Part of a small language model's weights.
Training: a variant of Adam for these matrices, 490M tokens.
Each number is 200 + 40 x the weight over the matrix's rms, rounded and kept within 0 to 999. Layers, rows and columns count from 0.

# layer 2 MLP up, 2048x256, rms 0.0411, rows 1733-1754, columns 64-127
228,191,195,153,258,107,209,228,169,213,289,225,233,256,259,112,107,174,249,126,162,209,152,263,63,188,189,158,235,209,278,196,208,161,274,237,169,182,165,192,229,210,254,194,237,199,253,324,147,226,168,268,169,198,158,197,223,240,174,185,173,249,117,281
184,234,185,198,206,147,265,156,182,268,158,259,232,228,222,163,187,248,199,234,141,276,165,142,234,158,162,183,150,209,199,191,247,213,157,192,240,176,153,171,165,233,165,222,165,176,172,233,140,179,141,229,249,215,192,189,241,228,278,266,209,125,282,208
126,244,202,204,266,76,194,228,200,203,204,259,183,188,201,198,229,262,189,239,174,211,142,190,127,152,162,119,221,242,190,176,115,256,236,237,194,178,197,182,283,167,290,240,246,208,205,224,242,242,147,165,158,189,149,201,172,232,140,134,147,261,202,246
95,140,216,196,206,194,214,241,232,229,215,183,192,135,203,181,154,200,178,168,266,162,211,216,141,72,125,259,219,220,147,145,152,208,220,178,218,200,189,226,290,192,206,170,202,136,179,221,168,202,151,244,166,229,253,242,197,232,181,288,160,204,207,185
138,218,158,177,172,171,225,195,200,231,256,176,206,147,255,197,257,160,213,254,211,174,168,213,205,152,143,194,192,199,156,253,276,241,221,199,203,184,203,244,228,229,129,225,203,181,126,174,145,218,203,191,289,149,223,183,217,274,204,196,183,177,144,159
207,193,161,282,219,205,156,158,210,236,176,197,164,214,216,213,198,170,271,175,211,208,174,184,220,159,278,180,186,192,256,103,241,158,197,247,140,246,143,221,183,235,234,204,214,192,208,176,132,163,185,203,182,190,201,153,201,218,205,264,170,196,190,251
197,199,205,159,178,238,164,177,242,190,224,194,141,205,137,163,190,176,240,154,207,249,161,179,180,161,213,204,163,248,204,219,218,194,210,170,199,161,143,200,155,277,197,215,107,206,220,229,209,173,204,207,200,235,208,181,221,190,241,181,217,211,198,208
290,295,158,144,274,162,220,230,222,217,211,227,160,241,242,192,154,180,164,132,260,221,181,122,164,220,185,220,97,255,222,125,180,106,155,227,267,160,251,217,204,203,173,189,109,155,210,268,229,125,124,338,242,183,211,184,216,207,179,251,189,238,214,162
195,212,191,222,237,178,230,133,203,166,200,132,238,226,192,185,224,202,183,173,332,197,164,204,240,225,216,207,226,149,213,197,226,131,293,264,231,220,227,169,220,207,196,205,168,231,229,244,193,237,198,181,214,172,253,242,205,262,185,189,180,166,199,282
123,162,185,279,169,159,209,176,264,187,189,176,151,172,152,248,187,218,230,129,225,199,161,234,154,106,132,164,194,185,195,170,224,285,247,135,194,229,112,215,186,247,215,240,237,130,181,184,203,237,159,230,231,263,161,56,130,204,223,203,165,256,222,256
149,196,116,198,244,218,284,180,199,183,174,184,209,271,197,247,259,166,71,212,249,254,187,242,235,121,159,197,160,168,244,186,223,152,165,194,125,284,306,158,241,154,184,196,145,205,197,207,225,196,174,219,246,156,140,277,229,193,210,190,152,261,229,273
208,186,206,204,175,222,222,228,197,215,195,168,215,201,227,234,227,185,275,262,199,258,203,186,260,186,134,221,159,169,155,218,257,200,186,206,193,201,206,171,210,211,259,199,105,193,198,199,214,243,215,220,298,188,213,246,123,217,192,175,185,181,181,209
247,225,226,197,213,146,185,152,285,302,237,146,203,264,230,203,174,225,124,253,230,239,121,220,165,190,189,215,237,195,184,254,206,127,234,198,202,182,212,173,238,259,171,160,264,169,223,245,202,180,219,215,130,100,253,192,291,198,193,245,207,148,198,291
197,155,147,235,186,214,180,189,248,189,202,222,231,195,221,220,255,166,183,241,193,227,222,311,208,106,170,208,146,207,209,124,208,225,210,167,219,214,175,200,238,162,267,231,229,220,163,203,217,180,172,224,201,201,188,127,166,180,161,245,159,222,222,235
226,188,194,166,298,208,236,220,142,132,148,215,237,318,237,281,236,216,182,195,163,183,203,235,135,255,192,213,287,194,251,228,205,164,164,230,205,158,277,236,250,90,257,126,253,273,207,237,224,223,144,145,168,120,216,204,150,166,192,178,148,213,206,279
146,117,164,271,146,132,192,108,207,226,135,172,114,236,235,149,164,261,121,171,283,247,171,190,92,161,251,203,252,127,207,162,153,231,256,226,112,238,297,183,290,234,275,186,308,124,146,254,158,201,169,259,203,178,218,221,226,243,203,202,185,184,192,196
213,289,198,189,203,211,268,218,136,182,132,257,209,213,222,172,154,220,233,184,207,162,165,127,187,182,196,268,231,184,181,69,206,137,209,244,249,147,237,211,182,199,229,187,199,234,253,241,197,256,202,207,175,198,181,199,147,232,280,228,159,216,213,194
256,217,205,228,230,74,231,203,209,167,244,227,197,235,170,191,222,204,222,164,263,278,173,130,240,265,153,229,224,147,183,235,220,192,227,221,142,242,242,144,237,251,302,205,173,160,264,239,172,256,148,282,198,185,306,128,207,263,167,238,152,156,240,172
185,226,180,176,275,105,226,193,273,217,214,193,287,196,179,196,228,116,219,193,193,156,229,183,217,183,219,203,199,214,206,181,297,253,237,160,170,141,113,180,279,235,178,175,242,281,251,229,77,247,235,170,230,150,173,236,205,183,273,192,180,171,161,271
171,172,166,265,287,144,165,244,184,158,155,242,191,222,189,301,163,183,245,129,201,175,227,165,192,189,153,228,245,286,307,295,225,196,227,214,160,242,161,176,182,161,110,246,142,205,98,212,181,226,148,226,149,234,293,208,145,294,254,198,133,189,168,196
166,216,174,216,225,162,219,162,226,247,261,220,150,310,199,246,199,238,184,213,228,224,133,177,302,160,230,132,162,198,229,163,174,289,237,153,192,237,198,165,150,252,206,144,232,211,252,130,154,187,227,176,271,179,132,174,174,197,153,182,194,177,193,224
201,278,103,172,223,134,176,118,212,191,150,210,163,234,243,228,158,178,205,179,213,248,205,198,117,263,162,202,226,270,163,196,285,259,225,207,183,205,192,199,238,176,206,182,165,244,226,202,152,242,168,260,184,192,194,188,169,151,221,171,187,186,264,249